config.yaml
vocab_size: 512
init: "normal"
init_std_up: 0.0406
lr: 0.000865
lr_mult_o: 1.67
train_tokens: 185300000
dataset: "wikipedia_en"
Each number is 500 + 50 x the weight over its row's rms, rounded and kept within 0 to 999. Layers, rows and columns count from 0. Numbers have three digits each. The size before them is the row's rms in percent of the matrix's.

# layer 8 attention query, 128x128, rms 0.134, rows 27-63, columns 0-127
096:440496586408442449496540589471455417502478558527511477461481514513471441473403401479493568396517617564611464459397496553498463474403410528444548398465531364471433458428507515499490475498511467473449432491477461555515501447483521504447531506482460518465425490459509520459443446479453553526497533432444384573428528466440485539447510556522471506554557505491511449520515509528524470529448
114:549429566523505460532549523587422462480482438437507575547523535445403608543527505543469496512537446533452493442588461448486508446464483494461538477521452474435542500468577594428498452529477418459485503415531553538481470526467532515425496453520473457529495525416629560489459385532468509568431522463524387389481364536471526545499516553482478481490492538494561477490585506579461556452477
093:528496491570521568441518488517413553460438450404447479542577546509493539528472510522448505507405494407565531465497457401481494439541481429618503630495472472436597447548463591482383559523446432568518537405419516464500488510491509529468462588485435506500484474479556484481564533496536491469511411408529460448507484516565444502437451535499394454547513438516590478468546517505482540466482
084:489450490467487479515503500558479593542523566461490544595526478505389525558472566454519538523421581571453440485524493455557542498530452547557590521481486459422522528504441476520513483490507532489447527427535405462458551466515577519402528476477518443370455615433519507530567469632423501431471539558443509408514544512543500505489477532500534511480506509587481551573535596604498398500481
085:479459541448450479529481484499496492553569424592433524518481615405500500463513556490465541396551453517500517546426520466474504500505446596453505463472587511478540526409556587495520491509574508486402475521429442536460489531475519531454493540475470576516563503519518501513500548503529493520516460406549436489357491441522436582533476516483414618535414399478542486539616541432594507483515
095:492475520446554462526501508497517435469387485400606591515557478464452573574451531511477522548594386602525465494555514505508459441488468462447489467519511468468463466488398501516530460549494528485505519519483538468490498560473548507476613423528480488542452533540518544477617531426556472442424473360509504420476556504538496510546460505571435575439542565498440466439582538425448453552451
085:443464468406466433567456598437520474522523519497516564514495463477398516526496477507478535406496492508523445449423562499574468499481440551565559502543496467448476509444509497537537486462536591590473470588493442507496515488497543521451471475520473373495431511516454499488598498465518469513341524453474524442357560511475561619435446532498488627523561495484457501566565555459485536480551
087:438483458454418465590473442429518538490499397449536514501551457464480448498495456640656533507564503540472573591454512522599474495462472473481535442467580576555532602501487475524540497492536538504517427545487503445548452489551483566456481456472472460485450556468419458516599498513480479456445517494437585522457480449555495522508412432575560470569478468492497460566470418465533410438469
069:478489482541527505388495588526457460504465530496574440500373490502509572530427530465462430532543485517578490396497528504450446536524477501524432435482468459516485389589510557596511504488458518523537545475523524413482559462401580426472408483503451571544407433537546439508423485465485510500504428383421498511456450458471409446500548469535474503477500495456647474503517491543505567495494
066:526423601584539601504521433515531504512511578521455442423517452450557486464464539545587519468545524486561600495621534516582577466517566466465534530484589484494543532590534462509470472593514403503469541492571525508579459500534456479509529438505480541586538530447505504540463532498475458529553460571485415495571449457484451404558420534513570393551416471485442433474528436544481496490501
066:535386623533592586441473475541461441464466511432470385519443511436484569481511534471597539557528570474553566509551506490520517482422512498440507556446593449477538556601580511512412503495518482523407462470552517493546546470473522489496452493510525532477491485461533472488404542590508470408643452555542421517506511452466501389464524488469492504471556525507581551462480477566438483524486
070:457605522478477459471504552549527477562595569559509541473483509642499471535434569492454429507527555492536490531477545530417520564482518508516507464538443554551418477431441541483557542488547612488521466496429443461478466481565502441508544453523516459477574449572573434484453526454494470587517525428495474499417556446498539499579453456431443492452484660497371522483547462501577471522544
068:463544464472451421504609455531524534519530534456559458435542402591497467499546471564564409548532459530425485619461541522534498475554573460513571484587519584570545571349393503493530458540525567565528439453446430480459469545551471487555538453525420444452541530449473475525501462568482536471456584486517540499484599467519475499581466492503551483465522551450458577534464507461554509512493
068:530370530516544491518435468500404436459429514542503433499436472462460534480426563514513501530539479523510601484473470439540386512521427491489506471442606460490596546554535493481536475453450448567551563486630503495539558472445527526470458480486503519504432466480441463533470486537479491401543463488491442460499475508455408413406494528494454440536450482480639450550486523565403591535442
078:433541449503554418554418507613576542548533585500477528521505491505472389463536541488518531497468577429564490570455533568512485597539490519529504515550395490573470526525459433390527544460520593463450502533403436493555502507589506466566582503504538495478566476604497503499495644517437488497538480563465509492456629521515538523595554496503495508500562501515456536513467504559494535570543
088:560402505554525580508421335482537507527560646494419459460465486469501490498533472556473540457575487506571590434543468430540424430523461513512518466555516496441478552573490437476527556507495477573452489503581522478460433544479467403477510539430527546532478584481503487503532486564497491496544461600419445451493485520410533403414534511544547540466514560516552519534415473554459548499480
077:646374574514565469562438514550482425521496575602523623605537585415517612465482539440497555497513456526511490530530485510490494514489518560440439479517528461456481461511455462428500596549492517465459553487464457588513529527465434471460468447504492502477530506507524593473460493510531557492571541573533545431560510524465590489396445518458410517450444537452543434425520526523514504520513
117:439549484441444452557527500472503492534510562452510499478415496538448506497431462481529508526480501500547533530411494545575430500522434538562455428563487493428551522421440532481572509556537593448491481456394366468419505498540562462484527504474441493428399558484442452513524444476533478514437525522463555489416660568477559586518497522530474497424570449531423539579475526433553475564537
095:552472501500628512467449490467473578469533574509626577537578538530461544516570544540604511500480595496559520629508464475467480505469480519561469438510566555613442483483447416474451553497502563558543546441568496479543493549473566408528548422516465501542407457492524491482445475507475480545506529539454554500443592528469579498530485514511461447522531590479588479538512450555415411490511
082:540414352458512506529495581501472471345475496474582509536566465533416573560448477560447556587511422520495492538575512527511504531516517481470480534492497350449523566609480459477493475487434492524543587475555566461479523496435458518436457445509488518529604496474563470475501469504515504496537530483482442444617447519470570454518456552563475465500544600534602539493475504576502502527478
089:420447460468531436495541516539513425470493504447598504441458449486407525478512485539538502465593460487452464520480614623441495643512558482419513470522515518555440513563522588519590482536437531547536495508511486427501522432445438448457479441530456501586478496550527499462398475546565463493535480425491494517518433500522476402579484516486564586517474506467557452562556510548406388508527
106:495606528591545534439513531546440491470581443470496542534507465459508481446552466507539460563472528529430597515538445520435560519376506520559558511401469540548563423551563493440448535433507506678539523544516472542523572501482554446446519477548442392494539386528482473507491529425465467515538483505464461505529517426590488463509496460499474420550443404533480553512506465466531574470544
123:438553547535560542443518550489572495487535484519573475502505370500497471458481513521608530369405584563503497459463432514498389527448457502549563511491534402580501445480485444452450503371547498502477494524482455528470582457484544383537540467482481450500461507515477495489467482582513519480547486506402556577498516441588562486528552469608611500465582436511443500510466489538444488521490
113:518481511507430495511546560480486451395529468420479521487508485460533512481430539475557555541486412552449460480613467442540510565495525532478473482396530435502485348523418539511444482518491439481569515567504484470519622463428460560461455511464557457481569530478537600453499382478516522454434520468587582483550464537425551478544480463554563565452433439525383533462502552545536477470505
116:536522482543503514446445477588490514486467488561501523542523560505600586467570541480475467451463429517503572479465496516399558568351526576475455505456539548466541454516578582464517537557490522540498543472585569592534563518487499486475432520462493500596517426506570498471468566506533577514604462556585452476473493469495468474486503495397421441564472468400579467542601532482476591481513
147:617397430382449508527492502580481482409473480464521571577560586508455613504448508452464524514525517505501459468469514477478603546471523481504477424489569524412548481485488442432619565619443470479457558409511527530482487481454482549485419447564505505472478536398473503462483476538541527435534561598522450457504497571476503455442461591463467479548465540510552470538496531506546431552488
108:540504519506440448507595461421520456478512531535521482521500508512440483520406481510571540491443548553543438498510438462594406509562476466543486568559452439475516413437411427457453463531579500438500537565412442446481496523495574623509547463595542453410464556462527505486483413516458501480488567476508557484506545526449520505483517465568499589487505462573437522453535577639515388481465
096:511440392454416531561530548469414520483477446528545462514520525483345509549439523485433541543515478498532430558476531434542547433499502535595457521487506478464604498522518496528508479534530531554595485517463514453456463471438490571497420473573454442385450538453503422491500409486533484466415537378439454499506465543490480430437499498474475529525519603600526600503500578539488417503521
132:544548456508525540400481548551436544429538431409415522540577511488490547559525504484501442552449503449413513508541455475455541580511585462434519572468502552487532561594511536484489497532440414571570494449517538464512484458475497561553428542389457508616525444510550524482539597544455596533540496421575441510539379449536479478497446464497527459482495561465574435488489447485551556444534
126:476492568483517447535528447520564514496473545499569583492439442547412477508510571584509553453530534550503541467442491477498425479446420415537519387568557518498532412387474455483568533559527524407445524533479490504509472579456576439552587434474424500405442478498436496469493457464535505457498514560444545466516612512529591557522521566522567552500552463490574439506459502544423391509488
106:513530607528470494573457383514491605473582620539438492466448533522524484458465522459551491487549513505444548524487488449575439499530496569527525459536559594498589476484493517520509573503479508479501518517425522530518546539522565455499577550447474508481484580511364449541529518406558507564468436605533488472505640524551542542544480538456440386443414515520471505509472518388489537504460
096:539471494403461505531554530456516478398468499575492467589529579486424519411479431429430562543471594511569493543439482538506488429467407532457469597513525466473457493511487395572668546533540442426461495464478546571492567529532515508425423503513591567454486558437467563481551527491539490412553558457483469520485483479594455514462457552470479506582520538544554509507447517486504450512487
136:439490558487493474533472425502568481535550577480563496438451473455459490499472492505513566469518563562491553559490521525591454492470437517483517454552476509467450549516415433526545484448498557484379452556430424534492455525532593512548586480471498453474445476511419479502483521442479409425472503568371501541423654497520593502556425537498591517468454576508545502525503465450552468626493
128:528425478510457496462493461518412483533515500403432511515541582507437495519413446475497511595486366412466483467560497509544543447602527491372519545509451473472503502555497477540475515515426435537565497435559582486481486540525464565438450499501505486570592556474579590570569484522510436560402486511525471393463424543470466489496516517505446415460464617451494503450556570511542533500520
097:393547502515525542361518473463471540512531534486510509517487436520593511462541610532510431548484514449593572459530481561488515547462529470598545573419451533608413441621499505444505612493435504550517537501549533467488541433557537459547482498484538535600466469534495422508473641451490437451506513497518518544434498437510516475497553424530583462571467516497524489541418438520505505475503
092:487424543443492485484528470509498536551449436497496562501545466461487485454457509536493574444525521644445537485489471424599501538402508471509538460450471538542499435394503491466463554553573514516441457538585444606433475543475587483431475397532541440574441469495506598488492448528529449557502545581510486465494551414455603480457479575516553467440420537420501518515531553552426443448460
108:527417421491535485597392418522474485563604445566513501473394501440528419565485457474497493488509483448411433484458554510487460491614561544484514546485515574552522658580544482521550452449487530550592468565436469492528446490531531519517491587449465505507617497563454486509529563481514452639474507454482522520426509507533529478531543488564569531467447516484490534478471449431517482514535
# layer 8 attention key, 128x128, rms 0.133, rows 27-63, columns 0-127
096:483525566548414588479540480512395496501562500487514467465399508592525558436551518514497438482437608526444543452425530517558506421566395541551517442567427515646494584524507496503481413488560517569430509506527492488539457440477476515482435553511472437504467440505506465555560532517573469493468473490615423490427440511477600553507467533491518514559456504469530454484455442398537511563490
140:527429534479503457455540487564561532523501476461530569561501497525540523433474497462494499506429482489506470440561550581423571444518429483496383487451478481586479536490678428532490618536504515495463588477541461483484532551445582576596424447606477523543450513514588497540503450495561514482471540463487381403486426532525380529507478519489544524482522529485513485493514518542432519585483
130:537511510457491546411550496448515558517506505462547579488600554414523487557521458468547465577416499460553527425456533531470444603397518449528460530455542464457452451550546529468580508518434471495546609425549513481521486484467525531495417577604505580522512552426526546498485531584507506484529488391509496401523388508552466469401504466508533461433615554495482520521414472507478536450462
091:554574570447575396566449567558539481453536514456585570615630548531558474456472449516560466514437436509491463396467438500594468509491488504438463475515462423468500514516515511503496455504561481491490472475609530519535537545599446570455461489553536452525442501524602418574474439562518517474465453450523499460457445518556480537458514447508569530518532552543401584585478488513466468483453
130:479563531557537465528506485480652401592540464531442439518428548525560540492557510550447489454533447580513512457488397497566535420507480478523407487511458478549584571447482503562449458534543541422477542539443536469426544494494534440596507572434482449516528462593357528510435459469557427487458463445470532510499521459496510537526539506496518540559436585422499530472470437418508545519539
114:503605507506566592400436568468435456528605569508446482428509528474575512495549578497548434471448492511423556509525531530516538540479538522516533458488450518583495460518561516487560491484395421586473545498522484478547382470510388527439471500532491548578532468520566460537563489496488552489501468499550465438449377494459547501527543523472511417553543469401500440593484431480534510433410
073:474521553499540520554382499454460471541547571542494561452491527504611501454480507472529457495522463608459495471604439604549497558457521439417422487483569434559564524570418561432499519487415469460451533530563545476468431473461461551488454574465564440541519449508588456576596446486568524410526473441491486444508453499509510408491478508469525504539551509402496515503491485533507615578478
065:469494550497650474517417513450632389532581633486430506530514506509544532430412559491587522480506484545530460505507481553535474624536502535468483477550457461471563496473463550498523476579567501451567534500538477494485516536514482420595542500528546475556490483613498470478469455514499483511506431522514543470462547561452613453544490577426553531512545547443455397482585491455484541531516
081:515545525501494545519467508563493461515481425499412588519498441566610520512498494376505522496397429494474474497414520548404458502486507525491413526526537376468480473479504522432487613532481418446555505458550493556487512421495344428519497484578500528482577488562539485462439495588528400507515442521470581428503551491511512435481516418536473540490483509419385530472455507534558490496494
081:507520561460511535473559442486553473428518357451456451504503590530491392489489429547470516483544543453565449505439445477505512485450411496490433572479465620543548547565498518543526508509462479557524459529452507467552456518494537522346502470459489434469471496399500531527573447558445602433555615470561502505456498494515480509433506483425442459496507482511542442584432516487455577409557
073:483535425531544534483459534515477540442523446478546469457529573496443456547538490500447484476527488407453463512524443486399548470487472480486494485490483508573468460531551424451495649527505487514497571529600542499568470519435499536473405485494395499481404514567593435574602501592490522495566526463492434477466419460506389508477520553483447467538539533466517538430479435619412573405484
094:452475440488439560470479544505423471501497505461581492509503458467557617464540465492450500461473591517463494511462637440483501476494462530605577415507556519514439536490557530436538479479544526622437502499413432493462538472508433452503516514554536562410464499452496520403406519502440455530493393572462510594502524511467575464552497518553555518503536479489474489538511524429591387594440
053:420542503515417366492538411418551412567458430486515464524505439542418563488445453643544470487452552539463512468575504411530458554499475474516560521450515539498511551561519468476546459557502526537471450582528505417489498545476512500472571532456533481354433546499459532452461490539466458467487512520434522502493449512438553578631562513508529537478436505518515534518548418528437521439582
080:566452574467573624521444452496467598537472309470508468472450564433502438498419468487465536547490544493541493437446406484557503486469486433480444563460494490553528465568518534503457574492433512486497589559516418513510449566490560533472496477538458490525420508480515506531497511568566464491539508531514435474498587575473411460449488608539458474477561389511523526536487458601452546486507
049:416484474518483437535476532525523389620484509535578554482481476494518565570414494564549567457430530441391501449588563490518554554505593468387551418488530436541465473466612465427551485529523492491476501510514521509469461501532491466520567485500554553434471474530546418485465504468555439576451502526485571538514529511424650477581483460508503525505524506491491581546461461431502473576411
119:493521567551577522495482432540490449486594398459504601561453536512555502552496501465499548464439468480435507536471441565514524495511500459480467581516483507577606399508558523574464520582466456518499477516524510544461478442484495527486513451519494547495575504422501437450559525645539532489522477478590546498366496493470530523426578422461486510487449531445546500478376617467486441424585
081:609518497467579574499505567551507565521522585524531539644452515500513595531485587516454592440571453510543483592467510482442523472513542509606439505492549425439541513463434450520399506546509506505561562458445477525439486481486486444600464430538469523577541510545511524472400515448519469501453466557430432509528584512466536475510520542489494513563429456496563471458513635567527485539454
081:499435504463516480578483513481421528526347533499606562532621472400472455492541511501541576530468508485515513491492539563526440492502510505391543446457518481446494519498444512471517430489460490506473523493576484559483466561518497643454532437558594531507489504424543512470568484528539623508483488542502533405501469536514426504458451496454537471567547502598485483528491497442520388399384
150:542577501650490450570538374530497545472548501537572518594446522513502548491507460521508531543479527501453438517520446506627496473468521504570592532560464467629483567535510528593443459612461500471502468576432476514520531434521485443562566546528417558514572456449422596466484499533554438548449467488498501525499490436521544535532524437502469541502504580522539487486405522438501567524562
102:551440474461569516510543489558447432411455500367543587654508527466516554487550479449527469593512461451448471479462499471484495550500452476503491473443516506496494438501573420447552523556565479430494477497487479556523634542530537494498451458515467573450458550457570547433506413596536556467536485570507451440483424504558464535519559580426517494450497489510509499505457573516474430379423
085:491468513546516405514509482455482481480538479637469457323477549490360497485476541406541559503501565500515460534531465539474488588495438492549495505523478496563524521521557392521516484476547594496503437542482496460489496525509568503535524593420500452504503459548430576490464464459415480515539570498412432538527494463439453606597508496522510525499462503467540419426528545544473495628545
104:480431539442613557532436506574474552505491670412433504552513498604622523454527504459550450518501492481462488539511632500477428470496494523472473494509556550527527424439510429516501431427477439540571513507529465541519574388525441485483499436554512519545476478509636536460489536529561574532563397492460482538475454506526503470481436563554500434423544509511447499536469528553498515478490
088:483497513491554458528399539458432471490463543530473472408546468514504445547568567492601509444457529505490542538479640533527499520468466521522376502532436500491420521516437458490534518436480495588539505503579449513580416517546437454459501500504490511568389462528597430585418545555475441452486474453438527478446485513462568416459507565490495441434539440547466523570493401482434471525402
101:511469526489399439543501503515522469378381520552528459409393509578427467513465498564483575508583426573505517501507463579562444503515559513443517499471401472550501541510447510507430482467429489534492469565422440525541553516564456502568474547453497543554442522512482504488546462397507462523480600475550466566494480485500517482545454449596540480459512517523464419503482512391576447612586
087:524467498539495527396543452582471526497512398525493449562448556523483587545472542492420514494543502458551516546516476408401556491485505481575553511557561537579519486484530447514437509460507515424490550468410467421508487503379531440519545555463459392516583581459429490517461547423428463546466564472484444481479511474446351485489588506475463487540419492394541452462495532490433561495504
105:640519507491461470478562564477500568452586448474559559582485553427446694479449498493438472551606443507564429466495420440474502484522510501534495526500513562460554459443528458498498435549494445448472516465425525482506567539502492512494536511544437452463496656486477525518496438473534509412455508546585428497531503494511474532472551592488498522530414536497502440506504623497526539551524
098:485495437432450536547416531475530449449513534438553518492596494499499459556477510477536515475453492508509491485450559572604374489491532458435500493459447449472459508477428591484498488502469432609510490463572480508503457463584394518512463377573510548494442444466509459507505448596556474387501531481523560531502506462560561479466449442553533473470542590628483507575421467487582412511470
101:510503515452479525563421592455401549435504552459526597518550498547514549530479466477548421533430436472457442499556533529517456525464517505389524520506481491431516522523518547459612487479530389510476561496597498589458510391570460600482399481483492557551451504498552570470509382556539555527509419455433509430548401463531498479515470555605518489493533495540484511517469421544540499442471
087:543547512527551469448529481488573490456556507512523542464555505447509507493469580533562427560539476536517516473566439522487546599501555517496406496440578454549545450537521485496503589560481481470505467483374575528508597522479493546477447548404523565551529480559502473550482542467559473508521490368526419471540373479541468493535604550473476589544491577427436453360494417497503556496511
122:485544505465495476484449502519557502549565455529436462461526508411463519424479514538497461422529583469470425530494514482526431522565450555516535525583425487596507535449509539579501521520499530402444588453495401432485510487434521447555580488500486479486513598522524510420445430515445455522448540479506544556541606464525468501593464487521462517630454534531536489487462635548445586412602
101:514488547508405479534637479486466574456454448498403448462469478542519453420463482529560500456448547408490505471594474518535500471508506503513514503475491526477499499443485591446435610466452489503545550451472482403502460551525529476561525626544462440405470580461515561416535501461414509519475562464455556474501591534520530476478443409523478562460559450579428567513493541460481587458600
100:525444488462555496609483575489573486480457472470462591563484462563499566584467462498418496461448494617514485543502451530466541481552488522574483534432516413508600515465388523460519463607458492515556534404594496537477565496442520552516508540516482478495590528483572516502467549525619561444510482501527504438488517472543572447401502584431523602466461572504579545486520503549510448518430
131:550442493542488474548553466507454508440453569533470455558522450495468478562577517421519471470432451420405606472457475489485429455571530470487445521428451511393504521535442488474472423456483468514453510489459513477598476550551526436364489508378452547453460506510484471498585554525493456466519458453569498441453530538540571474504547445428528489509554541599499585542491388524463392432525
141:522441542551431459526651404513506591522545482589525561502448457559429501542464440458435518497390442475478536468512408519499492442482548419530452474467530428448495462547527457422470490583466509517491427497433531506554497576497568514526470540534475568520486485417501461551605565517516458504480556449598405528414511522506549504506552410441456518475533524563555512490406474525453425521554
147:492543470549508487484477547448348494475488577506581500500459491460477534478562565485455434459511490551496547553551495460484456522480563461504622545531491522512426449544493455481486450444553508468422474498604572592560465440444402504408424538426508494495471511466583430497531542416438540490506468569448514482558461452498511529546486414521559380486569439488465486486624536598473521522552
101:549515492525479442461578447457486522504531491622591478492425564451467545515487474576421557468524573476514502561510470474505471355511489461634561552584438513496473461452557374527472464479562533482493413546460421484530504523446492395555543460524467508563502519458400491490431516440447418512438572553442505496531560478460508511578513526508470436523554529515538436484532585538454490584502
088:485446466519448459540515530450488522593529433620414532441523537588469483440461465542525508453472482489504507550543544476487483438497555478420564528547533525452515468500512531482588620512542486592524459549435501461526472573556533511503581544406536497447501526459509580435466511555484452576483518470503499566534580536399568520456382495503477557430503423574554539415364487498528482468583
# layer 8 attention value, 128x128, rms 0.106, rows 0-17, columns 0-127
105:471505464493512536541507513532468538476486442528477553492492536427464472481527441481515630489505611348518524412431474561452518514460455504507447556520505438497558552498594507523523455540528492516500473508611499468564466569492510543383546528500517620484483459547556553467565456579517649543488561457419482421481532561496515569488549464451488564592541557467520484554538457563470470405503
104:510543459502508593427529573460541514469597471409496457478480483545511472537479525512365508454504423488479516638489401532474465598502491539465453448395540430466433538492446571433528601462541514455492508496499555434471516465537536541553473471456618435418584452442548440485560505545498474576523505475480471410493525404475537490463523507474457483442468517511520421489473532386534451515467
099:452489520508514527423502463465488599532534406436456511535492566505524507496390400549524618485495473392485470485520503508496582411385549570413455496490442441448505513544549498542531471472487465501492463573558456453542484458506480509498517492579601611541450506542482475442518454554571560476502456578433505492507458546556477631468496479625540468501521592452442493547461467542483472441486
094:530447510512493486484504489580509482470457406549544499486443541628497462520505524519513568413546481460462539400432513503512510456534397506507424398551518526507580558464500464619494473512485528546572508533539519615555493558496501520493499514462468593497469565546485676597473429508498526533437583494537442476397520563487503533535482493457485469501480395526506558519563520547433464560424
109:506514472421533493539462518463500397489535486503520399453503523519515529327459574456501583477471437660527494450536499482512535484412549606488482591566515510478509542477461533537480565493475545490419520507414615480498539532472470499591538564477502461531486544454480634586455485446502479513474450546548499507504548563421436485563484559573487449530459488515485542472597532473521522495436
115:513557455472519484493523552495435465498431550508488578489478550557469507440523435498502599453539576422471561447531505577486599505460525531468538582546496459522481505527509653418519463552503423541503516472531435409475490627529551412459511523486449502544465491622464583518486458530502456552440518577519458529561501606495525560502585439448479478606491526511464530547509515617480478430520
113:511442427515420509478531497486564499525556420508502493507514533542514431553474535573450506423380441427427456413441560446526513542468473537499374452572535364502460531561529516554495530491470576379541464426529456569589460440509477508481532519484597486467469462471524493484417486566604521613484478430507470433484508499431480464555534483499456492444469513514540561474492439532551530584487
093:468559578568541497539523469525544539527516524386493503544495521494563510567496531518555462546501457531488444440555486482554480533477528399447542370470494493510487388471465514487428568467505485410542498430469484518449560380480479519628506427572472442533505500466498387443442611511456515406586500508505499531542441430586497488424498518566513402413549497465492487491408489473491504550494
106:476533534478476403556394476460529445407458503567482496528469456390422490480489505514482523532498557431578493428458490468494560568467506519539546602416473546575483454497452514370533591502605490466547504558447479524574515487508589548517553481512511417457562475440562423438509534479508537485544530416531529367391521504488484473481533515492471535435568526486545465446563446490553495425524
101:496494569510549496499490520530459533472393504485588496506466487538535506522594488430534400513599508562445554577534557524474426455577424424543465410437566594523475442475503493537448470497458500491590522491493535561519486471456583470472472531439461504580522604518512506569490519454480523519466476545487449581501485441614471534493478552411465446486463419524426493536391526386414534552449
096:499553435460552486465502552471395507505425472527511550515475504530464511519483301425453453581525461573538567553521423512460430537577468527461488528497538506618478522557546397551553454490546423586541492606504451438485434490550515472555404528513464390481491490409472537549483475542497537574542457505435451633528472531518495450479493485447540513495531530491545498507504539523465530454526
106:533433535513511552503508436510508510500478475460569473528522509466501527475512535512467505338536496446496512509442472486460522413459455608527569414522549518433444590430457587562459458483409577511503432488618547578586496515555537473361503526512645507507466496451513450546578529496522518578441553465464446425427514477497444440479432517500403534511444482540473504513472470466492561505467
101:495495431503548434562528448450467412518437535524569554480481454465404446476536469490475481466555590512467595554476452548524492550602436425525470581462502427499529496517476531502575461536644476546480500527393447500429467598510540509425534482424551411509528482623457543554547475459519456513539479456520480508541556573489553418568558486363529495489441459521529492437489482492493524534540
091:583477423488534471561396517374412450591464495559459488435534488525506465437465498479437516435494541511580449593461483504547502500456496537486438602507502449452506582524481430540554498529586506623480494588442555465533424565558523587469504545436525535504517451503418584531516446512498550521473429483467458481493541592461501585482469524509514553573506452488535479535582556522464563405473
114:499442442507549501453537510487538376500520421455553445493552539506474488467489580522477578383548447466473511499401465539474576481425477614552471503529516492489523493511453690478537513549499533455512474406487620545468458509510539482460571505471536417493513493553512467496536463433528462477411532468526476385594515574543512550538623431527442507443480509525497493458507426493542487530531
099:471514511507464499489505472493469553564534453467530513429456512564482526490487400482533592500508372502507406593532534498513515460475516478462450369503513522455487475534541492528479381502441520561455538448624405545502531492568442433453472449534403623460475487530451456480473505459571529425469499552431504563496381421554485542520520484543566497512498529485424473486507440535523433471633
102:475536507500479502463538521514480519491500546444513481500540434524489502501500479484516438578525455563506447546536496485506475523605557336401493468484488494595498512549517450500425456498477491557625567490479440455450539402513447554595489513520449477489483534445413484447364555513466489482569491518480508645528433419513486469476428533518575449594519438459450479409397487580523473521480
114:501405543540477476534548451601524509545583404434457541495466568528531495596440526511492521449433402438436541378454570443549440447462499536434512395592545502470506527566489447594463579421453549520541427508501460586573491478564420546416476492481447538493526527542489533509564471562578510529448482534513448487497482501472502503505523511591473533405507487521529583521487424514499528544554
# layer 8 attention output (transposed), 128x128, rms 0.187, rows 0-16, columns 0-127
107:514495462480352613500419444506478484504503550474539491536485534539370378406490468487520451399540526549518353536506567492530522507518442462488428517589503501421574591497589477457545502566465542548584581458486607429485479516397477503540480495479525504460468478559486506468521547541573477521482549433539468478467512556458561522532525538509540470551486512458564565470564482506534491454475
106:522427550572461526462581414449519495560455548487536405460492484478608551583416543485493508580502502513519561478416496447475483571370463456469545526498473479521514537497430553561502432514484592397460503480546549553491501431522529467591515484570451495504456428472433523601518502456462391512623556449475507596579433490559542506487483505472481434577458475466532485518489487517545577468476
099:462447529526502612500449474523519523557539528510455461502450467602407508435495496495541458422585439531485459416484529548509495509590462576445559545543486477533550504520522509494425519408507478524536506546591529486583557560389426458512503534503540502460460565418471556498503516513521443566511577504511553548421519533406530519589452498488551453451482541345501581407606523524554509457492
098:544489472401490504523468488507494492509481538480495476494478527535413518473501514484473570434529450423410428534546631533554498524529447493499430480549583510397622486503523465508559546490459515509525443425563520591434480497457535479532488579592473529416477507549586400535475483535537528466471493484528356461512536495574513489482445497508504586400519502635619555547529476463563514519519
109:483502516532563473466538535542457597527506526518455473504489538514533611541505458483515448555491501410582651514510487447479527475501605625510528526477471525558590581524475534540495493489470446635463513468520539486512494510519501513598500462497534413407540507515597404494515486511434514447490440540463513436403626570489487537466498490557407509519563549552497564508528466435433553480567
124:535467531503560541493472481557477473438482482479481505578520497537407476479420566500534481502468587486515476449545531523538510576514478572496469536572449522476613465485535409482456517574502452529546558598445486526561486584410470488483420485457607460446532410507497428372503518546459526488519531458472537456531521530373562523554517529554482542479466500524571532489599466435396486450640
120:460475487567493559470489470464590478559485505511499408503549533462611465541445427388461529419476446479503538469499612441562528608483522479490436427491511539451567532468472524596598496498494589468498442517538603536479511542459435440520575474562575546512464497504501401567604510487612535532460435446435435504465441500522478537455412469484533499462437575512502500480509554491547548503544
095:445517549481563556454527484541572545512505472462539525498480497434556564575582560451556488533460497554371434450506463542459498476494534495482613473427545554540425409540495494559522489430454430425432462524571429529496533479557507517454488484513479458610465567455478599560435528453448514521521492512527494520503491406519483504511533435502436533471539465343459373541436533499560492553430
109:432517482549471480529553584350547587471463531484592449456478553500606470490517466471472525524526558467533449541437457501459484489492530455440537510485459516479463533488516540455473491685451614500496572423488507423493440494458541509468432474452402528534438422523485456466552484521465533473411552473520518469434449522507516489509526549456486450657572473484451517487442413494540484538437
105:554519486452545488527514482535437457461587458528572501477458502545433458470508622521537528536550506488368541562582488501497488456530434459535550495462596582475515446473491472524483573426450411445504452519471429571462465517563552509462506511519389478526519559512455569544467496485394494486578513525540487490598455445555482492466473489512522500451472383591528430557361585485564457539459
101:570506540519452504581578544573406377471519480486529456421465500512438450513474447510502503605524486434489594472560440557508510412534463491513545585552556453413485491531532464458447559513538491522588497413428430504492556474542446539495558531456503522524509489429330499457418454488520525529462531490527519523539374506534532492546502624483574466477518477479444528400511440481503526495501
111:552335395503469522520451477389446500561550539516588477537479547468560477467439547563459508489496396495537476465482570500470531529522475538520504417433514525498532442492490537503501571466451636439527444545574500513405458542497479527553461481472433492456502593559520479560579486532568448509548549458508487507449453502396490518449444406421459490461476517581507545574512542501557556547425
092:498527515427512359487482528451507452428483509477507485488540440435533370471479499516452503576521642479501505522484543518528440516509534437586480506598454522503553600517459398464516484515558527479506475518417496517554451467549556494504539557549477505474470405574419496391492571496488513482508555477468505459581543463546530498439545613520475517582420473610451511413474513429448522521576
093:616498470503446601553480543472460539567515509522428470510489470566434468422485490453409501501523534456580613523540481491445568429564515470536499505544410481473601584582526524424412473456546509586492536451421506478526374405461507524467515518510508516393499466532450420455541495507581488511527539467537512522500542562512454532503519595508473506542512524451490563400579400482488521541454
116:503458510499536435366551430393486585513489541522538432578476529538512543526473493531528477489561489508530443395402548459468596721453546498474473418512447567485596522491437531521540444506488569479508481539530492541484483570497559445439446523459508429444502494545521418453510540518525507488603529472503476456504527506448501513497489456488430484501447538582472566492551540465513499452600
096:497519493493429383453455405534524556489453475553422521543537494468390483481523443522563503481495386528493428481483545509477491421461442516496460474515529501540467457433502449465442533359541474465584452528540512541534565545467441548433536516563568534501500545378512581525434524518478524540520563480485571578516454549433407479552483429500589524435498513554451510569640545496490452514539
102:475563465535510471571557505577543481506528477515547523473547420457469487557526417478504426589465496520435538441582422563509452393518507466482557573509517465534424478524514427543529473431536381453448492477478514547493530502635479531482491462522561566506489468395503548413426572502433477519526420498441547562504442438545445466544489509583624503454547481500436401543471488462518468576537